{
  "num_hidden_layers": 14,
  "hidden_size": 256,
  "num_attention_heads": 4,
  "num_key_value_heads": 4,
  "head_dim": 64,
  "intermediate_size": 1024,
  "vocab_size": 8192,
  "hidden_act": "swiglu",
  "norm": "rmsnorm",
  "norm_place": "pre",
  "norm_eps": 1e-05,
  "positions": "learned+rope",
  "rope_theta": 100000.0,
  "rope_fraction": 1.0,
  "qk_norm": false,
  "attn_scale": 0.125,
  "bias": "none",
  "tie_word_embeddings": false,
  "parallel_block": false,
  "init": "normal",
  "init_std_qkv": 0.0215,
  "init_std_o": 0.0,
  "init_std_up": 0.0215,
  "init_std_down": 0.0,
  "optimizer": "muon",
  "learning_rate": 0.00728,
  "lr_mult_qkv": 0.7,
  "lr_mult_o": 1.5,
  "beta1": 0.95,
  "lr_head": 0.0068,
  "max_grad_norm": 1.0,
  "warmup_steps": 200,
  "schedule": "wsd",
  "decay_fraction": 1.0,
  "decay_shape": "linear",
  "final_lr_fraction": 0.0,
  "batch_tokens": [16384, 32768, 49152],
  "max_seq_len": 256,
  "doc_mask": true,
  "train_tokens": 285400000,
  "max_steps": 9494,
  "dataset": "wikipedia_en"
}
Each number is 500 + 40 x the weight over its row's rms, rounded and kept within 0 to 999. Layers, rows and columns count from 0. Numbers have three digits each. The size before them is the row's rms in percent of the matrix's.

# layer 10 MLP up, 1024x256, rms 0.155, rows 420-456, columns 128-255
114:482525482443497576414444540453553441549490536521490513521480499564502493485448462489554481516501534503484493497474469477471517438468490524564480539522464520454494513473513451539555524481506476513454465421510524511459545419440506612477498522463483503531574512441490482491508531488506430513425515446557558486475586501487467484494498581553497449529497490462473571454492610517501452550489
112:481492606524524529469536471498502446434559484506525486545445508415502565475503493463545546448526492514467595505475503518489491526502516525523491538513509508593550474424430543400540474466493529551443546453496532467506580446474522542482458542502577512416497427539497569549457449481494512512498430449557539523519490483533536471551486479444461538450511475546563501428544458543542544477463
113:557557507460476498502560459457437442511499535475503446529485531436467525490521483485529523512422539533504596511503423511423495524460457480494457441476480531558485498452528442474530526626477518477442464460488493505487440511463525470496495488506521422461505495518517499469495530449458458462506437454484477452459456438488532537479471577502419502481483519507569492510459510513579509478533
100:606490528418475475571515485464535542547529491520493522475481458479441442405488555485518509447465525451426478418543429484458497507442563503549468471547451491525469513508482617544483501426560469532440515499438498448424486480573526518503509499467510490487574548531471458519533573524456489510450512467444541466483532502563510534457415464491479529457458440495528534569520546536469481438461
120:429449478506525481476569473491439533517467508573491465548477536535528547448471499470513493503548441507479486506531449503546487487424507478468534509431436508517532497589549432435687508470483495510499521492527543516458501495478523464533500452542485465543467468511499549530483513555493573539477596485474525453462516531522534461499486559523487450464452543461493495487464468485504449599510
111:484524543554478600409492413476536578419486506465475432528560517545480483445549556434481471468466472512476522527494472437527560467499514507511467546509530516519498508470514516444472589591527527487499523476450465473461508490463441502473399519513483527530464475501557527419524519506473511432519426509537489528522506445489496550515461560466526458472557391439488430493552472537473485517528
110:498470588529481496517481572515552500496467496518437428475428459516515517572579426541538523560554420523485546432447557466457517497491490499439517503499530431441485504450564511496482519530503517568462575449543528473492526509517471517511502481553501455487501423458489590444496516534455584566495527511502471554463505485473502523537472634448517456456446497452488476570560565497497505496508
087:491488560480486606487545529520470460545566450437527501513541531568526419579482612514478507521519458560454500498452530558524456512518503516475544487520456478507498490510562532342482483542431490510543543538529528495563464535551513505524555563493504465468492457491500518533484500507465520518496474495526507554516590444494518488595489506484489510447488533544543445480441524572461485527448
114:501494444449496498471463527449459503455488414531577441530502472590467476433532488505523541486487541497450455464502520524480459485519485463463522488480502511465463484540512484517493493525465501511463513490510542487541517600527480435423478389469578562486525495573528466469484535484452497509453448521531488451416582513530501498578457509497526550424548487515491432457500468450451422551469
110:455457477566493526465535566516516458502419442467527418537454583488483532472463474528473506497459517538454479454467558515472494544487457542489537533515512462476536475511463532455471539424504455446512453496460411547480461489583505493523464423481499508453442570485448535487468501492458523493473577466531501562461495454469490547550538489448496480407487478612462507560458527486517584500465
090:515591510483499456550519448460528434482481496439572571579535530421524486563451476483476518512509514470517483480428578516518538457520513439483553471585565491547418444487512503547502500549425469499517548447502487518569463500469468533529553524473503497476540542465492528477469485525483520478491512463540518574494545499496465452553488496497483507503486504518489505490538514536501528482558
115:527498512455545512556505515456499488502542561483499559463441470466579433546578451429478465493494508476523496433527531505442569485566470499468499436507552518573438519421492461453514500436494448461470505429551529521529466485585465542489480530508489506498512444507525455489499471522513527508440493547463557533557487500536448457510476479535453470520514462548468530483425521478514501530548
098:506519537460574493459531408480498545517527462506626487414431499581394466506560438480481491528547502458443506499496547520490480505449462543502479540490505457521536490483515511477475465498518479543537489492488507498505531523539484562567504531529532541537484517492543491537496438558478462538534501531485461473567488555512566513444492522515481498548548438517462555527486409524515513506471
043:490472506508518392504533474507510502524508513430478506513472531565477481414476514504581489545406499540497521495444482455422503471499533488493512487489474446431443581521546514461486524469478554514484518491507465519545531446508601483395518558560551531459506467539456534438439506515537395560503500535446495504440546433519492546501459499433463449563536522534448525501455532496529482473488
106:537504516485497478466485440477496464434483510531514507382520475502541474505458501495482494493549514569512451507459552490440498467472466417507475489594508519539527503527495461634541447400561515484537511492480492521511430533481433483471422444531521526478528541477497549537503467485455435585461565538510569517466446538494529557476489467503441524475499530464478538506499523571449478582556
115:550492430535465553516494560563487447506561475502536434507576543447534451500442518492583515456429492445454456529483585532475514431551503464510538502526509453501523533531453434477509540497460520602506494514487480483545535502483516475471457468501559478491506485469448530524531525493532522447478471480510563509518467534478533547520546541419475520558511489544452522488453546528499587515554
017:455455470457484552457535512500533485521486531505554404519422456469544466447454502497455450534566503469549509488517482455560558481529490518539496496511475557542459515424467524452538493444522422518490519540542447571551506465499409523536520505464500527503489499430528576580539542442573470505505490515529479508523483507575585598537472541548480512501488512542577484498563459512485464514522
107:454525453499483479486480489471489501474514570546525476528541463485482498535498502486451470463429488462479532581485483519536539558428490558528512516479450434561405476465506506507544454456545467514446477501545488484466466529545611549499517488520496448550530538501505484431507545485463508471570476453526534506435537453547484480554428481541419463471492507505483435510478494481419526449440
112:464518515453531521493577527556473566458555459547486591477489585532446475483465578467559514474513485534549443533496494502506452511510500501487499494508526458499531461477511495481554504540426479435514479532568517532577538448544559498524496440550545562437426480491516442474493525416450470592525543418496464510537448490481512554493525494550545487445499518521451442539583486535485483489472
102:432534468453554518503480523494499505512496431540487530518557480464433507512592563486518546544394519493504530481497466499480526458546537453460484512470467494508525516550550542486596486557499421469518491559475461503456532399467486424452503491493465552460525503447456495442528456474570533476528546504477470518423535406515567498460447543536478478546521565496480525559456414506487488494540
105:501543512513570588503493497433491507553488534495490432521544497458438497510429499523455423439446495557496469522563483525499495530487443502511447519505519518503506491463498459507505396431482512510588451480469454446539463534551539538441427473502515512483511569547430475480464484508481442454525487438509542514488543538598555479514487475441479589505467432556513462467445557509558474544479
101:595552429530532499515506431451502496522509528585524484481490465445572460567516577389478491468473561535496493569544397472522527480457499501426397508559512540438509535552462437558515477421523458474522461485446443418483599488487604533448426477502502459472534466473500553488543519593469502546507516531495556481561532494498498599500459512535532482522508470533462472512537516433497516479588
062:476460524539504516511493494565409497530459538503451598388497488499467509502531490524450594514433469476523476522473551506408534464528455473516471549546515520460486458509552481523514415436435527525578515555489541482473493496427443358419460545519499545501469512478472578548474503600458488455522388516468487499513482471494449519506511541499550572418454484538523497540555542470534554464555
119:488551502476488520564516528484522533492523520462504561500494490543464433510477633457484492516492472470547482497578459534522450445511510484488436516565448459432537531503491456417463516515518486503504509500531485557489486483581447516493473533444515516493555501480479526545488488506439439470512472601508489509468490445399466511515496509536465500547526435491543507447471536495528439490522
074:477476532507472533418479516463597551531514543488447459408564447458521449527478521515529512517647508497526480441530553531486510514507480402459500493449487498408440516580482598443492534479532592461480502479458522488546474536520558533527475562488521460510506515463487452486492521445495494574497504508510473554541475465453507544501536515448466527476436545485435508496556439478476520516474
081:370519452521455558541482510465511542540448463441516533459432508566490504502530512481503493459472485472525491539500476472551487462551494470493514529510514482530502399546454410519476617497443519497521484479468511496530469479428538497523530579522472499456444495509489515484417482510461482452416531487512501565487452488504497497486537505487532546502469529521616535501599456509519576521465
034:454525481413514504437431535493398548498512461527508465556516549551516458442451550466497523500486566476463569500529500530512470440491501510493461542509489476541534446555524443483527564499489468461538534463449464445465538584468485511519505514494483554480542496511515561491583515508493511427525452432540541430525410483431464499484478469442509511510542451469562503491567549476499468451453
032:564478509545510458531549466494463420399523486513512504559472508526531494491470498455480537453517439562526477577511485449536466456558490470502556483509578644448533430460538495512499533512470561521409606485547411449531471398502563494469499525520481475529537533500486470554557442516525489492504581492443491439490541545472530509470483521438496532456494459458482492567472479539432503515459
098:483485523489457529567571499557447506503456465525584559488468565441451493460503554502519536431576498463556521469519457477524491540493528521472528491517497520522470539548460455531467421486538492562514543497558513438490446456555469503486518500473516509531451532503451477499503540440460484520498569524486440524561506481467452512553454518453524503552548515388536575484523506519481525508535
100:507435535478541470512477489567553486454460460486465580514501470535532418422440525479507537583549418502506520480508527448536537558551437503514460520483479421437481506503571515544560464475572559511457533503527508536510454501566475468477457452495571483479490569456562504525546535481519445452497476469469537560435509503491519451532546428469492503537506539467499507503504443505507484512528
090:478469508466493432563500502495472523541484541533540556584515561519488486519518520519485485518486535539509459524445545544438488520511478623520467454456481446567514509533527537473459448484465555500508470434550500526537477489496548513529552469444565469498480446574533456470494536516589484505503523507462490511442492528501474435418574529474546497441417535414584461558504532558513550491515
117:494433497541525545445470562504450446523571521493506461551519482546497493523530498507553465512494546573469497495531520484481501507482399501476551557514445481539560570485568547452458506610519510535460506495565472435449434468455465498474468553507568549546510469483458454474537516547503468540537500526510572490561550524523503412415515471456480502530543489557490457523531482508481454491505
096:538472454508491512534536469426514453519582506462602488552475536455538594524466557472468529441507498497524445533495540630461438497534552481507535544481532602489509533501503488512479440480496475506524501461485489456448528513488542557544490529459504482377479352543510494500493460553464507498562424536503557493543453508459532566450559464484506528551483490451500531490566540506503468490627
100:455440532502547530518473526482459457504503549518522547575519486486465484442449530486503435553466482493534561559554463509535496519480492462533524454507526563514501513448511508539469407468474494486487520510533456490499459458444544509453529462422548455519424497478549510491578527507541457533520515445458537488542432540490532443532464502590496495499578522519450427469491461494403490505485
121:446507459517466537499561478511546520472517466508479538561495469475512543496409502480473556496502500515609601507512540443459468483449582514520527559563558404496495478516459546434533460502550513480464466539528594478482454420521484552459431513519528484501531489507513511479513515472538448545446475527438540544460594459500519486492490521504421505504486526488487463523520446478514474585529
107:484484511446451545490451551472491497444516518454524452467526450532526572561516449489548512495541506500488535500470476509537517444454556440486558523501586512526463462515568505487405502556487454451482538487549492454522528482515486553540502462415500498434525545560511489529479456484455532520539605483598457539486544536482489527483459569479425466547444510448520472419533520471491554426538
111:462466508520477541574504455553481587529540513463526463431531477488566446503459569540496525460517460427520566501501447494522521466513471500495487516449454524547494555490543512522474534503459573450498509468512515583519438480515553494477564505482512452519482491516452550434531434579518521449419507566472461535459493535538513491424511512531477540417578460492526552490535540490445494483505
# layer 10 MLP down (transposed), 1024x256, rms 0.038, rows 420-455, columns 128-255
112:477512512480503453535491567506476511462452570470477416524444564456508545580535514498435444511449470509507496555492581459449473404527440505537477495503508508633551482504546568433506472539450453539528502464520510469449452468540490521515491507493530499422532464519464515465453526441475487480528541554597533492525515469589457489436525516472515453514555569480530522512445480514545503522479
108:507534539427519499500512531479502601515409534565490493482420474502505506447497513511485504526480468485511544448516514518522528507510588463509445525485467518498461486498484526494535468476430517487497466458512478568586467489471499540593516485517569520461508570437541488435543542512540532495492558563527507528592510520482470553445469567502561434491523530506516495485565530540537591470577
116:429448486448468497504509562531475459479541442536451510502436443450508487587511559484532465512569489514533464537511490508454485514562467536513503554573556443470454388492498479483547494503491499499573507441468489522509552548523500460489526488489507502527539560485545461548475527457425455511543469437532539595525399563582535491487479483509555486457469516579556482474444478469518505504543
099:509431482616421569481459426451451583493512537501528474551501498521491518573494461493437547463528509464440469462483555597467485464490486507523506542444450471463490492437501527494537441499506489429547530466549481532455530467516514496520444497462510546519493494565496490463524512511589486486479478478468515514439509514489459451502518521512526534474558523435482545491501499435541524479442
114:481498507494416514561538481522495510516476506514466490502490541473437504442481477465534473532554500536502472465421580488495501502475480491460481421516530496452474512424466549504467536597536520493508475534516477534425443465498487500494508498476533485526443515517526539514521463500491475515507545532466509425517492513506478483494500479555441500442454539536458507475469518470533468551457
109:590414516492451502479464540543595553429525494501548522533518499492548530528515480549459491441501585560598471629418518471520595568460546559465512522473452494515460437524517461541505482507447534515483526478427468557476450455496535504516469555505483475497530481472468541481457477493526502492506514472523515466547484539577509590424493460498526465526537518502505470451500525446457526413458
104:386579569499533508495482553544487484527476481482513487451486513435483499466471566480514482514460591444525509558513494480517417541545535532579488502421603466415523437511560565539507520479551447505479443496499468505444457485569520473470481525502549553551579422511436509562465501512510512464543489428484590499449538496437553514551548472532520532525466519478431487501501493605496507498484
087:470564459606547477496527434544479506504469442539488515460487541487539467432565422481562473492495562508524537508513554492484484474478572511532505558460584501551476570520516443458488535468564478486504517452454502484589473419516434467499488520453488455490469507439448479551475478500535463490518507480459568503559468482481427480515457475499454495578510494516550499515510526493461488547444
112:497498535482544509433483521547435473400428520470503487474528516467502467520570521520538441551522604496494443481489514470550495533547501520548449498519477487547502473500464602569472485516516515503494527480497563571470563513533452477517527483572468586470485523480529502500485509464446464487498491456458456482513461534547530574477535353490484520510539525487538555467500462432527505451537
109:490490477559533515457481511506473512530470488484520467477497457490488477493507531443444541515530504464445515483418484509467486564504494556554520495439623564455469486492501504552543516465596511513481504521482486498431481511511523500461479457520547519466430568439587538510484496491444538437485466529528542419484520471526491523432498575491517465481512489496536437493510523545565479529498
089:540542535532448555505463410583535480555563472566516488420431510490549499547504528564446547525562483537529478507458558459518486490486536429556446577481478493454520429408563495518545469443482555470548530537532508542513426506505518501500500536577472474496501598437466556484450474539487510466479493441470504518450449460591460540489461449496518510465475512508508559526481530515481532498462
113:463448483555443471529456487482552514577526496512514478493518510462554532593468545500563533447457480429516512533526478513406460514515516497487521489509528556488443515588450460474484481490480560459538527504462435449461495509473537491494515519481497463543516481474455571511522512539483463480440467441561506499494517497533466477542456493496571438482460495497591490429455485491479529516513
097:489507519466490505501473583518512571532493447522511460482480457492527541508490474424441533541456535511548493477514462470452563510469481484544496506509496514464554514541520573494481462477491480523548489446517465496448521510504542394580483580478538476405550466492575417526531519578491422492494529477590519526501499458411555453577526518445532411518454569562559449508464447521558464434559
044:461477476446497487497578571435535487464544447504509490505495484528543469490593435415505498489456459509510472459488470412542492460473472518541550529497563502412534488514540494539494450476528483491540473495484488457532553538525570502467489537530535464544418506508455469466499475491511530504518528548497503416520569493513514522491537508523502424501414522564514485482478424531509479484539
106:494565487445489525449506548500455480434445464534532457488520523473536480523403554509497541492482488519509473490451542573515514473524560543494475517510516541427518479467484469465453494508508444500493484481526465529492526472522451553486514485477570424525463477469463504522491457503520460528550458498566423502436566461460482503500511504535461584489422529486505461528455501509531536479445
112:401467468497538432503503508495528474490496515472483374424601429496481414435566511467501494558512546419509500448486430505449490560512517528423504497515561530521492515462581476478591491502472543478530453477528478478480493525507519426545473462487447564477394551524536507494520511450501468433520444465539446512550513578460488529509423564508460494448449511426518525450541548444501452464478
016:553531491519521504469583545478545469502487498450524486531458496585474469558480384438500500449515552534473459508465504495510419498467493557510467517508514485523476506516520446490487413560518522462472554523445498441570539376518511471590475565534521503560511550482486484535592495461516554466536513424480484475443450535578541513499567504561476527437449471501533505501469570495488533492508
099:451434513541500462519491468492476524473559491466437530547527544502512459551488463517528560418491574478514465458532510541436504465517534472506482517509444559543530464442520480505460509497495442512464434509604490562554514521413523433493539511538467594499506446493455495469448538534474464529512466592408519539512465495571506614453530463522469478512538469493530508518472488548520460549508
109:468509494438529433498494530516489555438456496508500490448490448489456541530492500522524528507518486495515452492471506574508499465538413429553486483522404497527386540495426468513535439477400449467481494540526529530473467463569556496559551422494460579488503536536484455459494503502503531533510496549523547578516490581571508509518550564489477432428493491539511572587457527575537513487517
096:459533506436449497520544496475454534488535499555456522521463519473470537490489536487476557526461459487437485500518592479468521495517512535466512525440492508559552398540507523495466505468457501451541432495508456436511480516498481470492512499433539472468492523464500517467550498528474446552596504544522463557386523511524503479549552572454492487489549441561480515495499560506410518505473
107:518564479520419549504559473521427493487495511436561561459487538494487453440456508494454576503508567528559550510474440533526466459521455477565495512464514547455487481452504450531478517495482501479498456521471535479473507459466515536509541480475506562498479546487488539456563501498440526506528500493482482502475481474473441475522555463493604476465494492461423467498441478556509524520510
099:461525425536458532499551519533464510415485554449542507490393498437500482509470421532446503501547564571463436530499505512519446540456582519559522570465482495530478538550530488454531523515542478534461513546521420511548508506479523523538495473461501531497550505579519522465496492472477558526421480495555471552456516500506504510496451514425562579482496542552474490494449496477533510527477
059:522500528553541472517471500475514560535507572539470491463456523462470548521469466424497473535580546545531452508454456490507515434524439508542468562497536545464468456448531503467506483585576523463493465503595517488528415401469478504471576495456515531394513460480584462497519464488480512500491611584531461569511492452579489476556464538519511465499480454521538489458490543456514449506458
114:467484534459525466521559466591543532440544549577546466495517556487522539563533496477479461501514547499446499544465470459510419550514493581521478430562441446465472458500556512478457472455541573598517480488445538544430489445512566484475458470478543429512525505438505528494473503503544515491484572487492535517464397559535511524514538444484591538516455469473562448493491447512484536528536
075:499525477507429508522475571577522462516454493467491448465496497593443514524494421490492502480452552514470433480480472499465507487453479466454561501531517540522562553504540484527472569454563567534557447489497534434494503512489497502503496484517536492437502437524462478426419475550516541562517480530540472452508506518510505496541456478454543549499475515534413498422554590514490499447494
080:563537539546522565566557491401465476512508454460512532480447504504475452478561524451476451433550500434525441522527507509484466549474538452528563468458559487498474467515490487510575572423504512527477437485534407470460492526474513451574509483496518453482511525552475521485520496415494498540491477460554543496570524480515474537523519467498495465512489456501587569547449507446489511575529
038:483442584508425553549448562480477449470497469453489557404510504418456515474459459501504454527520528525550454486489471449522490496529454513543473442494471507480503522496483517487444458522519509515550496495565517518458467492557501483501502520570472502469520465510507458452412477546436565520434544450510471562510478560528499431449497424525481494491550556467494554467456491520445509545515
034:491505494539490517502414524439495542486538476565514571519542505557512438556509490478518458468523480520448543550479550491504484403516475484505510486467498534523448501459495452477475516529482480553534518474467439561498531412386529412446460481501565475548513524504458583552530470555463468479492455514540504510574496503478515502464512552463526509524510476491525522519508530496521499501483
098:587474485530452465451492538493528483501471490504479544495569455564450503521511546631449487511541553556521534479498495492469475527540510447512504484562493525536498495485451484514505497523505420456542487549530583495502406467512536503470494478531492591514480522499524506465534512519475500494489396514459471493489524456442527568463500492530492532494544445492479466531374528474560509461496
105:515495492461464536484545461580474469495491502547552527526511483482455528538463483465505550482473582491506477533511480500442492510526382478535543476524495528481511429478585478433503488432477512544491416501464434509509526500495553476576511565485543527529509506565439423478482513519478497497450547529510463474447536478517537456518422558580503501440470488529517587521508523524491479488500
095:437457489503468519498531469511567564480499440478564538465521495512479551489479392448553445489488555517562512523487443474506509450476483518480512483469422529473511510465497402572565476511489511532550542493487489508502488577499504452519465423469523545451526482531443485472485466540519494507458462513451526477498567521475571489478456507474585463434425468542538546501560507487528520547493
117:482424538533502537460485604521534417446462545529510590504510548436575503436545534564549493522485516497508529445531524555551459521458483481456510542456426600569473512516515528494505539543469524488536506507549511491472447482499459557543512510466545444398578517453515463499531555481492500455505554479575497510503543451476546447521518523483530519433484473532504523512500488474444544532462
105:545410490497490487471493524490492478474595489463471494454480489518518500525455553509437595579446513505463535481532458592495495499533521528449500491483466429489542459492503494501389511527471552508492494466496536523519562485405506525505461456522459440502483593533499534491476524462504489498522480442532486559498467541541576474502511492490475529484468534476485483426488438524501456489447
101:521429485491435544510495514560473587512513470511459524569513459516527505471507476510522485441497526538521501430479441514489526520455490487531553581523489503572503515564484456478492517481437523562463484520373470471439451449512435485546445496516501413522524536443461530510462484428545514533480491514496514534488498576525493537515607435482549497531456457498478531463488495503513444512510
115:451487526450466566482477464481475500448533495459566496460485501499496410523483521446500503424459570467519587575537579518433517440538562523522506528451578491535461502518465496584550486555546483517516525512579555481483528518483534515418526493440504543429450533480501522484488537554513449507518513542485535474471482460485498530530503486527473538554496502557501539498518511498491477496559
109:518514486471510430422473482512487504543507487495553491509471507496504487464469516461383484490479437454452387586465500504431511438485495535571599495434584493470509467515537532483554444457469487533493582500495451495426491562512544496528500528510521503487489494530485555474580489466528476545556531566472543501488553535454504504558529546584492529501506488462467469423481527551515448498539
# layer 10 MLP gate, 1024x256, rms 0.142, rows 421-456, columns 128-255
113:447495491523546432575491544493603568493499568448402544495479542517529487540601497509550477536470490535518462426493527529404472439434482499458526526508478542500468495507451548502421502473525559502510489507500537507464513495513553489573533506523482501528499530519475499556488493501512544540514535517475483517552459558549515533497468524556464473501493539525502461448458505484544534432577
117:471540496496498485442466473478476433456447443533572483495446559448479456501454539476474519541494547506484520551447523528485441563443464506456458560521477552497485516531449467478535443542486496458519413443512549547513518471539454431453538544590496516477460512453505467536495480510526502477568505539510542577523551506556524491477440440486402476361530521553574527436477476487503519487494
096:503452449512550509549544544485516522464461497444496408517469478547512550507495538466462445485520435470518506544518535508591486511448523474534447534450415471531536515580508483524527531492485531530519501489480492454465472474544411537578480500516458546408508561526447534462456459505440505486515519535481548457511479454575531447550589540538515523492502568482497503508461520441462538498474
122:478510515494462517432539543477444529555463428540528510537457494415545482421446511505523453503526506504422519484491481567508388502488463492505489518492614545526518536522510520545578570477403429484471454514511500523458463571514437541478510425503479501507492552573456471532435498472525449486514578532549509464460493511466428469495446447475435558527518471498515551530516532510474478518495
109:449398467567486545450518457479490536555546465578501517502483477485486465441436493518519499502519459476506484436492496582566533530558471536547512572525500542453415480500513536444485529522551549474525461482509459549493529478511484507446473531535554429524479505488553480472499527490543516513440491575474530503473435452486554479513479535566568508463501502526484489501559495466541502538435
112:442492416455525596521495511474446532517537494488513504448489446420460492538499488518494522570506560523444490494494506486437464553514496525454521472503525456426463472501512461493511505539503521434505485522462472494496525535492484512545582559541533428472537478526498478510535539485551464530519587525488506577485478510447519513569482501525476561510432475468478462551419460538477585508578
088:515505439500548501493391536532640552566440513517575565443514458495497418503500456528492485488532441558482497556557457449476545395458562511571490473423467548421470521506480481460492533481519473488483511537577460427508450469525520414456510525504469509520528518499491499497511471433509522524461490542491557522468503488479529464536516454499573541477486567412506510529490547460496502527491
113:523530438493516536558538474463472509469425476547554516454438561506493441542443547441447419489464535567509548472460502538481509496484513520515545508556520563514438511463499565480509485564516487487471558481536480483537521495475489419509502574457530488551494582532451460554467461506474491552479429508464541521499538498498480468471474512484417560487577547466541576419492485555485420499573
105:494507480524425492518504522500526505517546463527470561555482555491467535496468495576543588511549455463579479524521493413475466404498542453497501477493468510587503480500499507532558484501509485584496540517559471454476452521540510466473467470546443523538529516498443487461498523521511434542472522472473518534485455582550478512549554519486418491538438481391456500508478534559498578554525
087:491569557478605548471481438524489523529518447550529520548499565470545511527487530459510493471468468497491498472452540468403453571437555450530480518500521378491468495481572493525513507510502495444473465452551550518510415475511541490544536553563551589476505479478481475467479467508494490458550435527467443507559467471481564532491437535498454561448506514494447534488506509518461505506539
104:558530464424498531484485515505572501517494467458557528469489479501521522556528513454457518473522485456470518500500474500535433424511497528488505456531454594560484444497502525489471528486503498498487467520528521508485444505568438475487475554529485451487468468611457466568472448527480457549476491430572535524459528545496467520541501535558467472512551476604498504507445507487544376471539
094:535555475448530510535539491465504429513465473472456528485480531502512497501445523470566532531395409551504498486553497533505508503551438425540493515526561537462557510447536460490499436568515455416427509504495538432472554438529541536422500547470538473469558487527524524540551511519504471463497519409485543437503573498609427492452460504487518493487526517420403498518498507490485468435537
043:489472522550566504447553439544490502532487430515454490499502451527482484494506513501511473532462512550475504470483489506462472527505408576447511491498488538508480493500472498407443504492563534512408471504567502549490454527457458636499448584558474529437505568415533520479589489506524468500551462536493522468525503534533540545500512475473515539487471528464545532472509556491543454536475
108:519508487447532548413528454508493528459513446465506507483538481506496560484485543517442480427550443446422520498517525526465497488441560531519546414508501521478549449494449545439480476519538523458537515526493565486508443512587422466491467509510546487469458502500442502526510537577562493504495482511542471496504550438484506562515517454507527509494511508494562470503508442524546381550455
121:525538578535492555456480455494521469518471492528493527463505487517438502483466404527472480565480509487561512441422439464569489529499485530501519469447482470453448510459511495531494503488455531514489502439460421425472439497590520434447482467489455553507554480455567501462409521449465528459502474566535552501460474581540395530472434451484525517511485506462511465507527507476506477480469
018:468508454416404445523566508493503483498517553503618454560419508525628557505475510508514455486461552477506576475477500496559443469474562505473491493521480485506469516465519477495538490545488463483482515590520531473540513569463493537490449527503479509542443545431477542484461456422549453491471519492614486483513499494446520630501441582493407515504486509501490461525524555539476467472547
106:423525560594513480457506430413533483520460421531528501527456421435450485493479553511559492496548453483502542491479453487516486481502529450445529585496501533465524556470485604482414460496526526576572540530418421528539551446538502473465466455507512460479517463485528566534490479427459491528462488518499475477453504550503484478505481488462568481435491526471492551498468456545533441492509
106:469487500504534513509397489539571565497486482495484582527496481514485515552503553498441500471528490457511488549495460489579407443500520488490461486452512472510443525517469490485473494524420482508503556491525503536461553493494489491484470444512488549488452486474420421627391474511476505478417490474547527455507562477550496460490544558488466482491480464455459521412413493589475501505504
101:485550509454472538541415552475484459490505433442502523473448526462532571468521518527505559486495471527496525509538517483538533489462569457452523517507560527513490539511504455587485557477539544445542419524461493526482520411459489548537485555518474491402503509467451522563493550502494543486561489515521436510508575495489498444459488534500518491519519552509537490532464547487566490540526
116:512487476437475533487551463463458519496423505424445473478487446456545466516492514511461522518497475485465488464567521521557487480510490467533491441504526495481518464523514510495441502374396517511537455561501525488442446422603497545427469473466512440515454510510395589543497547550486462526449491513522530451515472459468543459453553516474516478459466424476520525504447465509506531559508
100:514434578427462442446477456541512489534517508494495524491449537492565509476490565498499498502476480549537560484420469432468520458461561526424429557496377436504491560514480457481546439507513430512490469428476506468490472523532529498440451497562530513501456398475475443573505471472533484511511513602476594591462485503533544517528543432491499530507544484539529514524500439467526485488458
058:473470479492566540527430524540417558507563589500492554423464466484509446441527496459520540540500539475490511543546542559513483570476449444530476562478468510458546404530548522498505505535457472571474535551533557483426466521441453470476588524563484461533486433444496435540541533487498506481509522514495429467488468543497541460464518495545470546412497498519553435547532466474522561496495
125:462478529477425501463469506460484524505576503497473505523544479488473452548488523497481474487492545463502533577451536484514511478528490510460485524490515415496434501481556502586518423462552565512407458510353493433494513555587570530481473527476460510475562496457500493478545499431536515440531532463535467540540529487552526425461469492520463419559467534476490460464508487513461506523495
076:513536516475540456464537544500495478486503489519481488458482560490508517544479516536456466495503445490531496431490418551483461486448477508516472549561536451483483473491560519477500460533499579514511501511394561504536505526557590453542526471550434558514507471522505532551526460526525426532508551548524537440501473533443513484519492480531563442477518509462495478445526462495530579444501
075:460525466483531494520578514476483520526510434476466449479427443548526477517527505482538500452549546508495523540471453428486457515496516432520487502504491484524496424465523448432488578490439548614514520490503507477516470563448586510469542510451516510500497590444501481494548525477511475465394511513527533546498483495476542504531532471463453463509525541492521508497499537465534524514527
039:573474525560495529598512443493571476490523520487501474384471401444513476570516500522491439503511486524551433425506504455481504546501526491501521486507460501458448567479478567528444457479528552553528513502576556532513422439507494490555479546529532513499454451488506425525420505414515511545464521529516450540457502497512516525510544528539440491450458543498456482469449503488500519474513
032:597461506514507439534525486515476469406484525497504533570431502501482464470516475434531514484487474525571443563463518483510568489506477445458507487519494588471466479416514513532457482565452579487465505474469488482536486416574539549533527509519438492489564549496526531537532453448513491533491545448423469476510496479474574535546438507518511469444512432468518456556472479472492484515432
097:462563467521466508496497546486520563508445393543532447466482519493439552529486561503476464435524490503510561486478431462451585512492569551430427494454486538509551466567445572500557488565495477441503534593526549521534512503547518498433482478552551515483441632512502530522469435466509532491561468538525570471481457526515445540606469548507476410482555426489550549464563508485518544481527
099:516437481478469452435459472515531578450437513520418598463562498458529494525499505545468475515555396513490530557441474391488583515468448465464538510542533519483511531471529518511506467477460519498480531527498472554491469498511423434529528447475487483445472554482571493501558583442497486484481494428480475542470513484490523516541544495391511460567509513477427513520520439494532514530441
094:515543449471471503509512469444495540472511531557491479478487453521468553484489519511417561444433440506473453456545537542559501537545522471515535489460578547520465503506532539561550481565535508480438524562506525549538541563430538527492482545535564496594430508501503529530516458553492597489572543489537497474498503497459476506511464588501479527495520466528457484508497601452484425443503
109:470420504425514485434556509409443486436495472478483460542513457479592536507514491527517470503564510557507465518504504490511511446448501495390477480487516521498493606436569502500499508544510514461412609456561462480529496516453503457547503547506586500495490469495492484480543555467497537570515479433537530479494448540551472467479493513500530516484511451470541528518518452471560547453501
098:534443515489524539582505484420552519534520449462499461530475493499434589527551508510505520478548544514463431483464556570467429493533531466490504485450531538463459480566555519496453517522482518585511512466532545493471520500530525501538472530525526534425503416525473494537482505598542541538532520556494546506566493563494571523461574491499501553527501491464497508483527500510540492473623
108:510519468434498530534489473523434409526565495492490533567539540493511525439462524498442546480520539453497491486467496514579423440508454497534471560458514492535513510550531485465499472505483506555508450415489409449519455518449525443506617457497448519490474547515537481452460496512511487528464514509527514519503538499549451510495501521576420493459502460544488478495455481518477562514413
114:485528515506561502539450550499482502470476457539523481563487475508469564471534474559433519433511502471426534432516439518548569479551471474434479498540467534474508515519475506484558516532437426447496521583538465575459548527438512517460588447492513509490529503502464461427453391490504541514510514492581512557505452522570462455533464472474492522485468558467526480470503515481509552491478
112:555488470473470487511504550449483410517523478475530493484537407554541495434474552453559478523571547455463553528552539479422511552529468505497441500548477565451520573534500497481503504526553557545480498566477554527516441538516506532506515476465475480480529477468522466456449534497470487454511487487486484513419465448512512526479415547489547526572468506531477535485545459461463483550506
117:541488480446430488487505470451468503491555495516502501533491531471442555523558539519481496446463456552483538461468539494420498460438576481561499476497518487492453540459492519500443528448524479455451500500554490539482456512515493532476453538543459475447456529548501441464511506495491490484516530536536536487480459363443414547532474511468458483480551548411580520516502523575471461534518